config.yaml
n_head: 4
n_kv_head: 4
norm_place: "pre"
positions: "rope"
rope_base: 10000.0
rope_fraction: 1.0
attn_scale: 0.177
init: "normal"
init_std_o: 0.0
optimizer: "muon_variant"
lr: 0.00585
beta1: 0.95
final_lr_fraction: 0.0
doc_mask: true
steps: 12623
Each number is 500 + 50 x the weight over its row's rms, rounded and kept within 0 to 999. Layers, rows and columns count from 0. Numbers have three digits each. The size before them is the row's rms in percent of the matrix's.

# up: layer 7 MLP up, 128x128, rms 0.191, rows 38-104, columns 64-127
# down: layer 7 MLP down (transposed), 128x128, rms 0.181, rows 38-104, columns 64-127
# gate: layer 7 MLP gate, 128x128, rms 0.182, rows 39-104, columns 64-127
up38 107:444525442473548463532497507505536500543484499555486472520496413485492441641480446518505494555397530522523462531508660446480511479506458430533514483522369504457496502543500501548562504543549555
down38 099:557443386534496340473440540533472573601515540501461499481438485575550448455402504540488399548550576471456501500486500497531490535463449442504564477417446456519430542522521442579508480526417458
gate39 100:461474455421434460538574370595547462512509514430399474439533500436504525435508535500467498479525515499591473551444420487524453507450483498517549434521501492464484565518467383553531548472525506
up39 098:439530494583501576393489477566528551499576472451500487449427567457526551483402510592526413530450515484503507503427451540501520567480449469549492500447448495460507454476500422467525525589490337
down39 096:471509433488503553563501573554516484482498435510473523446501481469488518452422485428548598456502474463620629436397434507536543562436462538485380366483495625476472544487543434475493542424445497
gate40 090:515413527470422504534535459501459427522537561492419534558565487486483481577479531455520476493517485522503538513523569460417472522502556533543516482414474435457477515632383546524582391581490483
up40 083:560472462449509559534510443417449486470540620505524555561507417513449556555462442538603466538527537442465469488442533528493458511486507398518605505491587509533528543530536482498545508576551445
down40 091:480488497525537442368485566462606549499494380514496559531475463530478475490569468562493550452557380585506503566514461398490450489565511439506482488611479588490476520545523593436533582465492469
gate41 099:569513518532489567555519602477482443582453447471442563530511506455451436519630525492491531489563549477500522449482537505478439527555533562521560485547517573524571451524621489497431506505503486
up41 101:619558465568483557386510523540494605574449532529389532511523482431543457579527496582560499552511410560520543489520532597525458502558456441464568457528579467577506539501499450483567471565619557
down41 098:574556407512461472578523543563468527516452545550471460545496617449526486542541449478517551468550396485491455491482499514553476467488433472452533481500503586598507540492529460560535620495513478
gate42 093:548531613403456451415409469493437497558535518558514452494430574444505539460541506531456555537505455545370485490473555524479501456453507470577558400525532486510444479570524534496416546516494484
up42 091:561626507474455579524451452560541481545510639469539523534461479427524504502509568401490447518514598485483459489484440516503457541487492519555567575431504530523517535436467460556432466480480594
down42 095:486540519509464456463460492514514555549493458500520519521491402492504401538497480553540580607492484495508431389504544463384499570451611575510548440574396463441515516476511429480442579610543485
gate43 105:424453555477552555446473595572465511573465504445550558468446487494393426545610491509468554604512433484499459470559529529550467474500464437543402466432518500482535485483484446519395523484457463
up43 099:473477513385569529490501560538469411458464516591474546512460532484491462491481544459528531385455637494536467435439534466547487512520433543472513465504567444443584464541426552487576579498440455
down43 099:556549457442423491469522538478459569474510494488417534459501499479487495504448388467533489450396512527470457506574429524485488421509516408472532462501522462445584451480492580501514499513448482
gate44 097:615507542539442571461482439455481557455496480460508462540474559430463515435494488481496580598492423478464548435481465463569624422490505476455539561484537550419525373510585610506512401432467486
up44 081:581525511467550545526482528462453559445626507505509489548610505487443498541584511509537457474429416549525537597496549541431566520496500580569421503564501577474489498444533463508487575536513462
down44 099:545598496478495498493429420546506553422504503425513391556451489382578436477498489541516517531492462494427429442522375548618494494558467476525496495431543577517527513561551541583508413434485497
gate45 096:530470499486508477422462449583589474528539524551430464584517453505474520484594520492522477454495567451566471491548545536467490559549413573475458451497477594546553424544499518491546593464466419
up45 104:561568485455490463472551518540473455429545478487460454561524464472578515503582642517524543469454526407493483527447479527477538591511515560443475487499500490417444464432495472480481464585484385
down45 094:550456480518468503674434511543382491456451582354474492485527539398408456461462480441467513467462522560470506478482506495487413518514493528552527458384521517498450391507489413400496558490520443
gate46 105:572508496526539517532532600573490464459441433556503557442491501572464366526552521531554480552487617448524561493508492461504502559516476465507469580520438402469576492518447508531586565486612594
up46 096:459490528579392514484468476544538452519559469560513507379561543507548464497518433522492529468510565493477543522452539465534487445546440602499486526488459519533445380400518466448359542411519379
down46 103:568510562468550476488627494491476429520462470446599527427411528525415432532487556550514457481575454529480521473587442460541513478552526475463623523539557474470543499512440512542420548536536484
gate47 121:501436465540622548502517525536456460557564510571414469502518555411502439500550505490532495542451467601426422529569495538498545450417491530484473475488457517533638627518528512485495407523570470
up47 114:398563486418466586506494444425489528471511484413453469517566428520604487518547588426395499431509595482546480502519483557526454515595536405538458476490496448430446422502412415536491512494409568
down47 114:531538422489502554557551491596431525525455576452477464507470449502454394528488446432532383418464448517520445497480534503520565409567487463513517574505541492566455462538548562454514460539479470
gate48 112:459509519530511491489514586506473569438537500454454443536565415565565431554432559539520502446502558492497449478530492474506552566370516492419531440591537537500514547468547547499474480578462492
up48 102:530402481576585519577482493414595437479541488470478508398476419568496404505463640443488450492448525402528438444446481446499531553439548561475527435508533485390487540478509538393475490565517449
down48 104:501474448484539494555467519519453511400579449566442501542494508510590439568456562426551537448572447558541428507520483510486553539359523506501509491533531493474503483515476499548461560554464473
gate49 096:508514573508441449523406425500532481568467469525391538460478446397440475470611476514534547485405501441494494512483427529511441474567561485458508513500538577487436470519566510550496476516540527
up49 100:586465471556492452594456516539442487573485486507510566475556539565451529427528601564415452478480515477518560490408489540386414555519469467537587512518510413481414496467503434496465406454527523
down49 097:566514572488462534594558518437550510538401514485458538497544623479579477524550482493436494463568525441507504552476494447506456558441538465534534552518510461444500406489490482527507553565529420
gate50 094:466497548485417458418581598485531500546594488447511448512532446519515388456585542505498420510461590514541446461478412533501476420540455513492457463428419512498424560560555538411541499510471479
up50 094:496511501524458502452500408477502451474425571481474461500416563477524384521589561445551588555526498539475467385479489535470529601439519559474426567484537459530481506434526463496441412547519538
down50 092:539501410553546525457539397470541548583501495468502452428492491432518434469497507476467482485542444537492503457458479503461450448512496573519442503457523518430442534484517395505541558437559555
gate51 100:542456524488453575485530452524461509435411515537533510553480483456585443398470556481555465480548459555519461595559536514610506469518516557445520475535543486440491582509465425561382469525515396
up51 115:642492506505669477482483550468507431495423483503530530520553411482564501497433573571551502545426466504554501489463512528516525440661471542440461434531522543471548513473446495497489441473473546
down51 118:504535449464536411490525511467477508560474393531544550438487540520513547502469538481521534522384450494569496439492497572420489453576538497422482558526555525487480591528506555561462541538457407
gate52 103:465490557472426414433514460472565583531392572396505501455493441523465537458464497547610554460476485540543603470522509491560537509529493552542462521457480487401536516546440467464539507485484502
up52 111:379441527537580551421463511460492447483447561507521554490508578479477508568428428573519422469405546416441491514403476540515464465435473442554471521452477596524473489433581501499525511509469480
down52 109:475542554539549467480466488453512646478501473576473519559550461523419524540667527474415535468521547512518488573466576532405532506470454554517485469444501576549532471522508404505506445486517484
gate53 110:458506474545540568521548411413542556621491520521498468452471500482427441478505526484544471514475504438506449464526531513428433493479575502499511494501561552453463494521548451479495463539519478
up53 116:423559502525544458496511564411508523531480465496482420501514470498581509471505484456544524532463583561508505503373468531543529428584484565473546497477447483511491519449479520512491515500380459
down53 108:494516570536457473489349520536502512501510511500489440517495556485493449514486464510448502540543479470431488443388464534461557506538461601409454505488548522469525448477522527488506485537409516
gate54 102:517458509453530494550485543528481601541531561548602442439570447455531542451521539439597541497475498431506566538514415394508424517514449512487527483426540480539476397504564533379485467489541449
up54 094:523486436450482539495543512448462553501576449497531594408425418484517512534477418516373431479548411432498440548517382497516485548556485488477453428499511559450433501511492431379488387459538415
down54 100:525511559535635558469539506504489464440561517452507497587435487510450503537534504539497552514547490565658501477491542458562505557442537566429594565521454518442460507533419471568508588567502515
gate55 102:467493511546443579513416432610423605456467502537532573467515535565561500450463546486452553516472514497536534523487533438568543546468468481527479447562526499503410541589491463509501418492467499
up55 103:470594475453547475422555457535532503579437494427492492453460446581467459528567387507527588480501526556512549447441504510523495514496557485549451530452460448547443452460420448493461577502523472
down55 100:494487535510547486432542450524495480441440471439552551554463523575458459479559535481526515473463509452524561500578424526504515479474554430539482562504433477526426533551382653515527496520486509
gate56 101:480530520553546480537364573553495520448525508502514604477497459512508498543551568534512565526471437503491469543450479443523523574445405529501442461523475498534514496457577439559484568492487461
up56 102:614414522550448534601460461553453500525458443507503555543469476407501491536565520620438548502535586495505500483431400466447472552552408480456588530627463485513449516484481462486458515578572496
down56 100:552417548536541421494530507482453574414482412485553519557548479514471596518501511549344518430480535529520556598507493551488483552588458433427438511523470369463470519476569470527419498503468530
gate57 091:435559409426427593470598520495520533488380462534514581522460459558527483526534572488524500557496550496486603480453485485458473518559470558470519482572464519564561542455495520425575510520473556
up57 094:476465438442526504546488422522544427433520496545553551455426537536449473478513486486433531519434437471501492540440448561489468472513556472515463532547484485435484530495438525424471443456587491
down57 092:488515455577538524529529489498495584455572392456398529458556466535567415393434508410449502463527503514441597553456516436460519522429538590554505456507494540471510558475532528503541488488442432
gate58 090:521487544489481460436529522499413573497506505530513548501494561519513475479531449450469484433504510476509594536460578492456514500456445460506522476436472532597496424488547499510499491534473549
up58 101:484554432535454530512549554527453447542580438442454515513490486411597555540584467491434466469415497537531553505525552532458484498486522577522535496473430530514540557475461570522410537482517438
down58 100:432562442533525479507429493457597497552429508515512512496518479514555416485522515447569464480572559563499512502488464505508465470428557544524501516457420583500487590445473650476504546450503456
gate59 091:489536538491548547496547518507439518529420577525530524578550453462457492489552476448578535422502457526544446499587547542483464554514425583616490522445495470420502582553479558417613514542508563
up59 087:483522512495541438517519479446441511531537527441559516526615416391535583451526519528525523517522497413566546518569506609535485391425442554431509501416472535420484577553618503545440502445576508
down59 089:495568465569532554516549482528573450563451517550509568493428514536501587546508435526396472473537492547537571431503500479455542504536652498492507474553462506476396503432460400500529528493516574
gate60 100:500536480392533482521519443537496534500475432538479606555547586455486477449514545611463471521444359468545510522560531479520574462417510478560512420563489435530489504553515503583602481495557498
up60 102:481461539463468502478527425549496609451462450577474516506487427445435550434518448410475539467470494424461565437508454557478533528537502550506514573456520483630472499452414466492497536587610422
down60 100:441525538517551546534480474435415505540453520509507520508498546516484498552656541488497557482374511597554469513501483470508491517512511536523486455422434448557478518570561569478433460599606476
gate61 092:442513488432543498470434460494553462529524543494463563364488580490511446546450495542568481589533494486509492434493562498593472581484513466567470488440544468424530496421431535447553496489474429
up61 093:443541486522516508472593436520527492553540521531425503511545413424519550468482561451421567479476447502517493501586419455476506528404520627598515523495506549457508520518518473524386512588475493
down61 093:520506438483522543584502570438413432465441476527470452538504497419515526506428538510453516609528478469514531558490485492450444513509456441566457484479483489466582535432449365644613502470446536
gate62 103:494470500465471491477447546472509417534378432520515527390458470400556489516571477508416520501514544487534447546519494532468441544491562497527510452481426492506468505502442571511440482558628436
up62 094:540514527519501488527462513465458416340524519445473445414533546463507577493477462445460503464450512436495536547474540622428462484415507450517439464550461493510570480581577601502516526508542505
down62 091:466573436517509520512412493520558462421503615499572517518464492449566551589477573436519483519456546533444517537479507537525549502422482391564485484419567482451520449457538589468398580526426521
gate63 100:537531491435500528615524565466502490431559509483522511532509592530436441535494527501526460517568417544505518406485498498536539486503502501570479554495527495504494534450515503566456442513571570
up63 097:421497521520510523586440544555450488466565599418531530534520574453474396479525544500537514532448513580489483477522438542498460601615532443482476452458495512501483587422545518623424503535560545
down63 096:534446477502509497563479547555542499481519483473495447591519546452437413486550426465539516530577532527545529531488505548581537515591396525412404607555485446519541554461531482592368517472553485
gate64 079:583434452467416420424449525542457550464549489485449502431447503540543578481552522525442531551483516495475458435492498542494422536563456418553491471468547441467449495513598578453505485501491536
up64 089:595513522490467531513553425478577462528508549466558469501526560452522426552363506470475618497645562486492572421494524479574532484524471485403488430459527529511431516523532558461561534502540505
down64 092:534415535537534503422525509528486497545499527495493567517562470491431559494540580508481480500514445527445461517465457503454477626458497640533513605500422461498469446385388522579408470528500518
gate65 099:473527453493450491509468492514592409484543562479418476470602479451487576445497500472425562560530534467581421541624452472522562478509461533548485470507442449481505438598473446554518479557549462
up65 097:466546535507558460558516535481506531533544422496456486486559393544524507455501499531503476493604517546478481540522557467625542555500544530594520472539571431545502492430494591562600477457435514
down65 095:474551436511479514564459572553539460528512497590489582532551454524628453535430538529453556486574501574495423459405360480456392520499501544563500509531482513491428430409503428500484537498559467
gate66 101:441531555457533528495495586510482499346493489576548436434531484504546516626502548524383486578470558417433518539534473443490501485404496457537426436446522469647473472520515525499380588503502465
up66 096:515442494468404491538524420563466412560503494421473509536523483509479489449433483477592514486462526615515479502450481512471478496544473473513480547547566569456519456586418521509540478441421437
down66 097:543545549540468498433465465536457426521469531520529520441516430458455508472547489554506406486515429575595519510620491548583505510517586566549548437522557519426480503394446587529544515413473452
gate67 103:512524403541456466553521462569587507446466456495506512385503457460524474536571500469556363555467467521571571503520470455517550494487529603462525536437580545524529474431561422612516463481434453
up67 097:524593502451618520460517586389622470484506481429492473490564443460515556488448513519514477409571462583480469513473521527570486535466489490636530420550513447439460490527353497461510551564471477
down67 105:507466507495553439496456522445446446550511460474558520573628559553494499421488499469500598505524477431489344530512499490490489531540520506542466476519581462521490534527451498503406517458496537
gate68 102:521586516598470513383519553523546454506471561476467429465476532549443504426531415479427607511559460489482514492566522500498480472473448514577439511546433589549490519475526501552496572497539467
up68 095:464483505585455471370504500505590441478476433450455455545456550510624449434543472534525553533546463545550536540567484512442500528428562544512563487443435546498503485474482447454474589458514486
down68 100:475523452489562509489529505497547559487453563493562487513499455536549528561522583445537514481442515502501507559456487505578434417501528500501445569457516593583470496486536493553510505483482493
gate69 098:535473467483419460512519562489542465574504491553526443436547484546536473522520435538463376457517526499534526480436456520566414377433424578545483597499515517463456469466514545504410554492539484
up69 099:483503475448417540504503509547520529422490389498535486501510440552509529513524480539427493467537540538455525523505568491480511397579496431446503451506496472566545552586457367586487460537492505
down69 095:604534473469547558592431573526452549520532470496561556496426486598527560520451564466496531587539541603490497570475447563458514500537467454570575447483479532453471566489461552373584527544566466
gate70 101:590440470455482442563471493525485520595514467492500522466490503546546509409454493533529567558562515513530420449499554462457388472496477463472490525482519574465366531505452504461460410581519545
up70 093:463498459448460505447508545472456470474530525570570427482503465497516494483507484522455468458500443438550498476502490548439690549545450549496603549526430468513559484537456430518499516451521416
down70 104:511589489526502519511491478481554473438496462564483575493545532479455465500541586496450368456500495563471532432436492579322584560560606602536493428535560431481490484537578473527580488466524520
gate71 099:540467493502384518571496457554508570581458480433527475474368526441542491511439494478454515480482455429530513472510475498431610473490529435469487471526461596401448468440473514523508534433559525
up71 094:447560520448508582608470487519507515539498475497475461484521500516562437448456546454497438510453495513523533548497463527531483494433523547486506540619511466486488564644461450509541491485410518
down71 103:515428467587515512508388535429442512530479541457463610583544482465412443516547442487466493461583581495505492554529565458469479532469497445514529443468407467591539602380458582524498476520526493
gate72 098:598524511538490552492447400441568501449518456476506532550488470517484480557568575567464546564544502579633421466468433467381557502470498505574479505571476552565472459547430479484504524471529532
up72 107:548595597503520514561471386517414499497508511548562470404537506495545457419538470478571521484455555542528450511481563500499560473514542434424497459483434494496581531515502450451576542481481459
down72 109:511414520492493572425539497507540432452511496555509606541534553435491517508511366547505498467515493482489485411555466494461574572486511586447428457436455483533457552424599472511418508461531490
gate73 104:546447453471483515528465457509412533536455467469478511531547562477540453443618540386516431471522478521471534590553582535525435581509451528494529456468489540472539495551441559565500447478511514
up73 103:548582433524449589519393542550457521503520501514500576526519441516473461488543428548484554549404423638521457469457495502535548555468473552460533536496434505443452456571397535577554469455484455
down73 100:522433513577407556522519486522545516542626465515493487494490493571438498514459607513439482443547507559520498435565545565567565554401512597520498528514467519475471410429475499572461469511532408
gate74 089:439502455452424510487533516496446482528527492385549540482557551494485558596514564474546538454539531453603455501421492404508422521515500537539515534493504519467552500455511578568431488529534559
up74 088:511509531583513519573500509404459429521486507450531499487456495466496419456481505587447435471580445588523547483455514486502563387508585541434483395495432517411510474414493467531427525471437481
down74 089:566549564505433484422431445455468530520599522475508383534511480468472494582569420529472548499473493427528586475493485466506522500422484554518467470545459530523504483479471327502485450507577468
gate75 106:465570582494473448513545517485637487490451471475554548482474459471509520449501497554516404471515529507514457459510482481559468455494449526689435406474579508548432501515472495576440504414518481
up75 111:562436374460546537569460507513498483508545471461457575443524537425482498490492484441423546604501506461445540505509512515522395544529569405441444606473485521458567518488481623417442518584475518
down75 112:478562516449484472603552467492458538513506437548482450469532458549453567547534524518508483533518471427528496490473505437641556504435461508462500510467457538444526559529491442432574544576503529
gate76 103:503593546495548475471514488470550422524489591548522464591448478485540441470571514558538398409563549475576549492543550515435477506502445523588493446449514494420586513410470510512380636389515482
up76 118:429525494473470407522545535542506483427521431412488446547481527477474446472566516511489484454368469517565564487557480478515534442587619497465450509489482498440531463469515521464377517453456501
down76 112:539488507459559448511413436504393500436498484499544572513473510409498437552487439505546460439512423638556471529539476518458497521523584473494466369469532568463450541546495518469413519598464584
gate77 107:500573560474504447415488501552514579548500462486430489633508457496558512476462486438531498526422510590578496441512456495496538396435578503475509415496484636507533416547566554456400467477532508
up77 109:424487475461460551476442473451561434529485454427496433506543542575537568408422538573414456467505510481576489447495574513447432562451514429379532432523477521576604548553481564510547633520544509
down77 106:492517508483453458480466534549495498431475456586524497429629506515565453427605512556442558481513512430558515487485550462517491581563410480458533502424421496457513474521422452539590502512437462
gate78 103:480526508517642518515488570519515502607502523417530567520519541506522410434452515489487430446568489613470440483521451555480596536449410469596459491577525573472463522437406529479536386562521517
up78 110:553460527501495492551487492562397532540532490455573477556501479428479436460474490461464470601529483549550429430441485500552557503369437534446502558497539526518427492469476496473446406499567425
down78 100:575495511376458482502423498559596492553468551480517485472537463515482437474395541517422406479455445594462528417530371573575571570516548507489455494454467578450536456555499519498414480567503430
gate79 106:522581578578481469454429504486550522514361427550523437495532517438491524468497562486577597469459455505492606474512506463496574595480473438481619558560562551482527470497428472500491555457584534
up79 109:596576555550523612511516572477496530481593400601570551421497567568512582484506590401435522521515510539500447526514574488502471555593467491482440432460425543531518559590469413443585510515511474
down79 112:520521524452532502490571552491440588501535553602478569566498556517482589585503455446499442424395525499488495508559553450467512392487409611467547517526476451531470512443487620497490577513501451
gate80 086:589525527423541570558445537495474444517465431430418494519493592481514579529464574524563560463485495489518561502477527525465573453448483529515435441499416556478576519450536438609564524429465475
up80 096:516555488439428498550573523553476455474487372519510481462449483512426521531525513470551433623447535472542445401534419543569526459485491545517478468541518534481473509476506496591537476420421546
down80 099:551491489487619419447556429570509517553521490444552674530522504539489523434389528458450432468515506436493483549466454461497522510541502339484462568541566584540575507483460554459475513502471505
gate81 104:523480440506529449582470511423481548492430406536535424439445511493447600387587437490490477546482511412517477511505560513434550509474462492516525495510512485544560548467469499510488516456577453
up81 097:466440457511503496542505469517556557520650577474460509491512512488478596530552585453444501567452557433422489618469456530378512526431411477487579495460487482478564490554550547465511462522462469
down81 095:440560528507534462510499500573576570480546579533411503466580455510517510503550549524558522447453477482484456453430429463539470520504571568553404522539456532472378427568538676466499450556529529
gate82 097:542531493447482450521520577457379394480536444469481539515597518493468496515522469528539520455493357500524554562540458494465422503476555556475597507504525571479503491569486473518519435530470531
up82 094:517532463561449519392529455562524503451523511568476468529538496550478499449475488504436621436566468499501431480498500536425512417551450416485561485485472529508523593466468589453573383540571467
down82 086:538477488459512476546446571516653412519525579489443397571568528485560531432572583549538423548512612496534484479528538522454510505452549503495438516464539497460523504355516373491392453520458486
gate83 095:422512600513568511553611528457533541500525463463455527488432550420389437502422403491543486553517475510427453492519504480490519491533491514514439554550442408482513541501503576480471512573535519
up83 090:450559485449386508528496617605523491462415425441471554431419486399518525537542521513469530516451529470548375470497458549580509388498548599540505556522432407485531457452402447550485460524461427
down83 102:483533586510573549477421460526508521397601514477532648568564529436462590493561472546559427491536546474498487486489521490412508523578435466493467595480518375526458480521574486504429519481493532
gate84 107:472520582578513576553449486532521496503539529499410463505544592543498478430447500611415465427422459454442459439552519544535463536497571472462531469473570507550529571463593463448455554629554525
up84 101:480500537406442459489465552565466437557561440434495484541535517546538558558555539429491506580463524499425500537606473536452533578483472483444510478533472435478580507441512548558529497506526603
down84 103:446507556559453435411387392463520526459503527441521492431451484455544563484521547568534408529411531484492474483504538523575525505550487474411466475469409464508516544528495596487551635525472502
gate85 111:583601593479550446510524481531465404459495433521417503539513531509546553450550555577528518431493512563546511543602457487440483504497370436468496463588506538494494442550519469579516481606486559
up85 103:498418499456514463617534569529378521486504446526554487477484561480462530491487565427575558464525595557513493501493612427543491456429477424468463596563472469396498470592518435541525574514454568
down85 097:547587504460443507481465468389454459544549410562495478492480525509515452467455489560546544503526460493506475497525496529497478428546511626532512532589459474490513504532506478519541499463523428
gate86 090:470492471461476537473392605507516506495453450494509589626530481451500470507528556474383492446393486505581543498519550407475535487454468440499561450469485560631494514557450494454489422554578465
up86 108:449510443451534607537608553432457444462532554544581478436383490486439562493492484550397479533506528450385514501560422526497424485465491526486540537447503487467494470507547456457549461541502408
down86 103:476411477401451467622466441550511565484467553518400515444427606462513506472414490526559388494521437488524458458401537446495538489446475540425480533548503425478533495479539427517476523455510618
gate87 093:492511533440523415424534530480497656508538469528541464505565463511433502478531514531435457469534448484652514480557449538521503501484462531568467481500493526577429423474583534463481489511478499
up87 092:410504495439516354506443528537519513545516506424458468474653540422476548440539580465512534482483553429439468537490481520518532508436551654622483468558535524471521479433538492489532565569500445
down87 100:523477491554527588553550472451519564514532414578509535511485506540489565500538471517481480487497532476629498457488687505527562571549472505543473459537449500470522505442457534506482492501512540
gate88 098:489473566457506550505399533528473471521464494428504563549434434539561537451439484485472455548398483510466513527534504521461424542457519438449505439470528584465458584418551560524527568477516541
up88 088:439544562507580419512549470515495475585534542518480566491508457458451482484568579462462464528565523534483511432509469572451485419462461483526456509483438508536579425423419540500538456415532526
down88 091:557417552447559493568537519535558531412506507590492491468547473546460445552509578437536480524489500438460526457536469435482502616486545452373532560440489481450508579464442496534449523477486464
gate89 101:465528511501462450553445522424488451460458489538537493433595481515513502475504546487501482572534462455384512512584465517403486433448499406510504405448524476563559562506571575582527473550558495
up89 100:594541537472505490457494484373477514513525469489508400511553524388517527563472465571490539557449466559533565438464543565548532416494464501511411471531466384475445493437454535510448539491479525
down89 094:459449531488503544526415452539627462560497572534485572462506504477495443599508471475385500403470585515473487498556513568496520467526630407423510548424564489491461518514500586396415446452450456
gate90 107:551587456500462581533455428474540587568545484447439408429486488453418563476500489493440489506475524451547451578420554521416405514466492508498472496566482447543447509514485494570411494484564499
up90 105:444468554435501468519455536493441417458463548448374611477534460496493563575511438521504488589469589490476489458575562505588504524501464458368526508473529492506484512478464498516473458581470493
down90 106:486520467429476503463530495508585440476550463467481538514406569430544506435512487507600544398552540565498482472623488506504523541489548447584498422515433504516502495495483475542514538561495588
gate91 117:513573526534495448421464497560553511540511539482497434486528481579448453446513547420509594489515518487495419400555519504532521434513548596575576575484600562477540416436556465580423489537395568
up91 110:481510583484548501488571445551503501511446503539543382471589455578512542536530449483481525436578499450553360470506422634479507526495492588614484495555559454460442514560476486544459538507465506
down91 107:392520541404571428372503533497438528397479514505533542537476537563439486539476432497498530426437518488517557551491541513505565537452507419521475436520514481536456513473388521533507504563478438
gate92 100:402524521472507511455489545543583568452469461488487589510428522401419480466444582512582479566566498503487497561421441441476577593587559514489559494575438553501443493564540464501487559520496467
up92 101:558513508458502484588488559509432446516517477480404615548583509444472482450436505489442592574503546545489500498533438484501502570431576570447448588499473481499507520499406499413486584474525471
down92 103:465514472510518427623499474513481484555555520452527558467582476419475393542533486506491501526381481553469532422535543542565476562510554501555499594565508495489505573502481467429480510527530501
gate93 089:543538505434486480454440497604503475479493559361420544491539562485455558486528435486495521477476520478448562459403424505505442479512449570459513415555501532549448607537414601499530531518599544
up93 083:397571424463584532478491515507554536484504474549415536503596631464502607470559499511528500546440577454544471587427585461463482458444504438477531462494490527551498495488467458482578426491462438
down93 087:508506547457477416551548496436541485455427460396446533397452553503615416411507457566540478515505475496533474459465426492506509580510474466496526572463480488471493509446479514544382467513554483
gate94 105:535506495394541502477527513452536516577439404527551520506467559437535431441525588481591561496607569517588441499479414418451437536501595520534487426464637482518489553438525505540421523531493463
up94 101:514424601506526483486601488590511402526548470580532489427627535460497526492441518438503463498525418415481417510591504480499483497521424485431513540559502526451511450516479444465639494513409562
down94 098:419473583570479527484529520471439484525464489458517529473507482535469511456376356565505452534558525562499471477479489590414464515577358428489454593495473473489412469478541537499466506531440570
gate95 090:447430408486541516492560537452569478490452486559485498518570474520562390495532535497483456509513456512497415391556391482470474395484471507405515561543578475467473507497580558457514515502474476
up95 098:564525546513510399552547421532459596487519532520465484564533450477547538457538515518529546479538440488557561620532484526603570465498448565574462476539483490467472440475534384526465495470444556
down95 093:473419502462424550445558591520495568483504520562468547531387471469476548415525401552477515455486495559553466462600555513533497540575476479442457429435524547535534576494530497404545454382509523
gate96 106:470489596426458546436452609528497516549465477503481512470490506514437513490441434485546442545632538532565501532457515454598524505461468435460558487533481591492502440539463489486528479503466483
up96 102:493491491415445509513532519499449620545468508422474572500505581492521502459556405518535540565547487637417476448462492465518509505528497463405519549427471537566481565459606478464521436520562530
down96 102:438542463495392482449415470441525553494590461524512519510459453585427564493456486467545517428512499590499565544400520504490459566507471531568481436550438552542540466475613595477545452489538476
gate97 102:524533516492507520521439556521621437504500462531589509446522414560553486455462576482511477447615477499540505496628530490493501527486420462514366441531453504485491530522542439486497560490496517
up97 093:525517497514374457524478446506556584529504498424469376444456512664506549514512504454540503495467524589488477530488481511526545559478489479539472531563536518567535518503479445493484554432426533
down97 097:496504543538521495593466529495511476530462453506490427452512550539501492511498519458468496420460509530578527501481431624451584459523491467514487539599571452430522486476549410506628614441521548
gate98 108:582504528564377522570418467442436519608519447496405537450413481462396451568548484460546511483377556525476493491461517547511489537453453624548533445452549518465489469573577512500512504528533499
up98 104:541515545502426536510558476480544493403458528502492446513476526513447600528461492503468497529456540408482453550575538548479534438580536390459521534535428452570495528538463507533466491496501650
down98 101:540435563431582535534449463476575499450457467524485453488502545523515517525500570550537527501573503558531533356538421494552575557509575506473526617425536538417560488432547401479526450491471451
gate99 101:508499584474473536428491436517426439436512498476424482535461513461564509503431526438596551427493535495538553456606539417483572448493566475473385502505552507548487450522516420472490514505396561
up99 101:491601408511512507505502441440496459600484524499516439398560508542544517494469517389507464473512508463418469509577535547528511453574484534506596458483466526480551502570522491502560499568539487
down99 098:487480477453550565455476626479579601452542535534520509497439522499483516614445485435506515516544496520433490522492514574410546512533579506483424486580478506465435463440502513434450483456598492
gate100 101:497434487472506438533538525512574493496478582450612561526568472493533443494546555527466442483505569484495524507521504461371490463487442492522462458649509574484546398468498459465485358524468406
up100 095:565479481563445515508468484453535575499490524526441451541451485470520565491557470410523588499476529480583498471483526502490530508539555467496523455472497518480480472567462486664529528472453421
down100 100:531463430434498445558453451538576513506513540473539481549522491512513523449533474485573500458508442444567511473402491449484475392457478532539460531411474535431419459487476575455453437496533487
gate101 089:539459479402443596463519482596504495500593506539444469633554480466510568538478568443443502488563505385533542484467575503527537417422423412572486484543481446536499558465519422487511494477524548
up101 082:451513519432529586504590449472455459515488525538477460625450449424542487537511561470429520441514450516541501504446571450435532406433546472532489451520474463471422548564549502606478444517377504
down101 095:478465536554612417549453497447470515586464458492449534453432526505406522474503503463594536571377566551497417556509454516529473479577551471485506487469494528468541467531565546501517419491483535
gate102 098:474408517476546462577451475547427431561426519576520526504461456524470457462511481591474436560533489507504450473476453496553485460470544536538489491473555533411494486508478513461481477447574372
up102 103:534587514479494487533443431629476525525494450551495498493497483532468560484451515594493509456475478441447613568445496431578425510505490495492450356513475451425633424521530477429519536481605478
down102 098:621479477517537482527476500417443534442586431542499499504541497545498569538459512609470568533519537518473527438466477612389520534492482434471513441452439531485399530543563597443525527472465485
gate103 110:415499520448544519486542574475506484489516524511468467567465504512446544477504461561484515507531477485509506442508486439480604435482467538440521483457525565570644573494560489516417497458562543
up103 110:575480539414555511519607529430466546446565432528496510412587498510441469525391502444449452603454518463529544453514445462522527503465573531462473643439480497466556444481466584491510455511529480
down103 102:453530505458488491553582405494484469454468481513560704442540527491436494450517460452439587538421474435390542460477430506525537513481503638612484482494551475518600521559524603472586439519458533
gate104 099:425438584429555524464541532508570399505479489557596475549488536493503466536553431509505492486586411428546444367512580506507579537512626575489570388520560499494436513495545499483481571352500461
up104 094:498573515605550499469540499518550502484545521507576509432570445428463543468450481503423503613387529570546485401463511500531499515508428566534494503456455564558497465481490474427580517433513407
down104 098:470422498535498483514530494513449493487563493492539498413437476524517540404532545380512498526577468486600541432509456454526517533585443527333481430511534455452438549413473439557561540502582561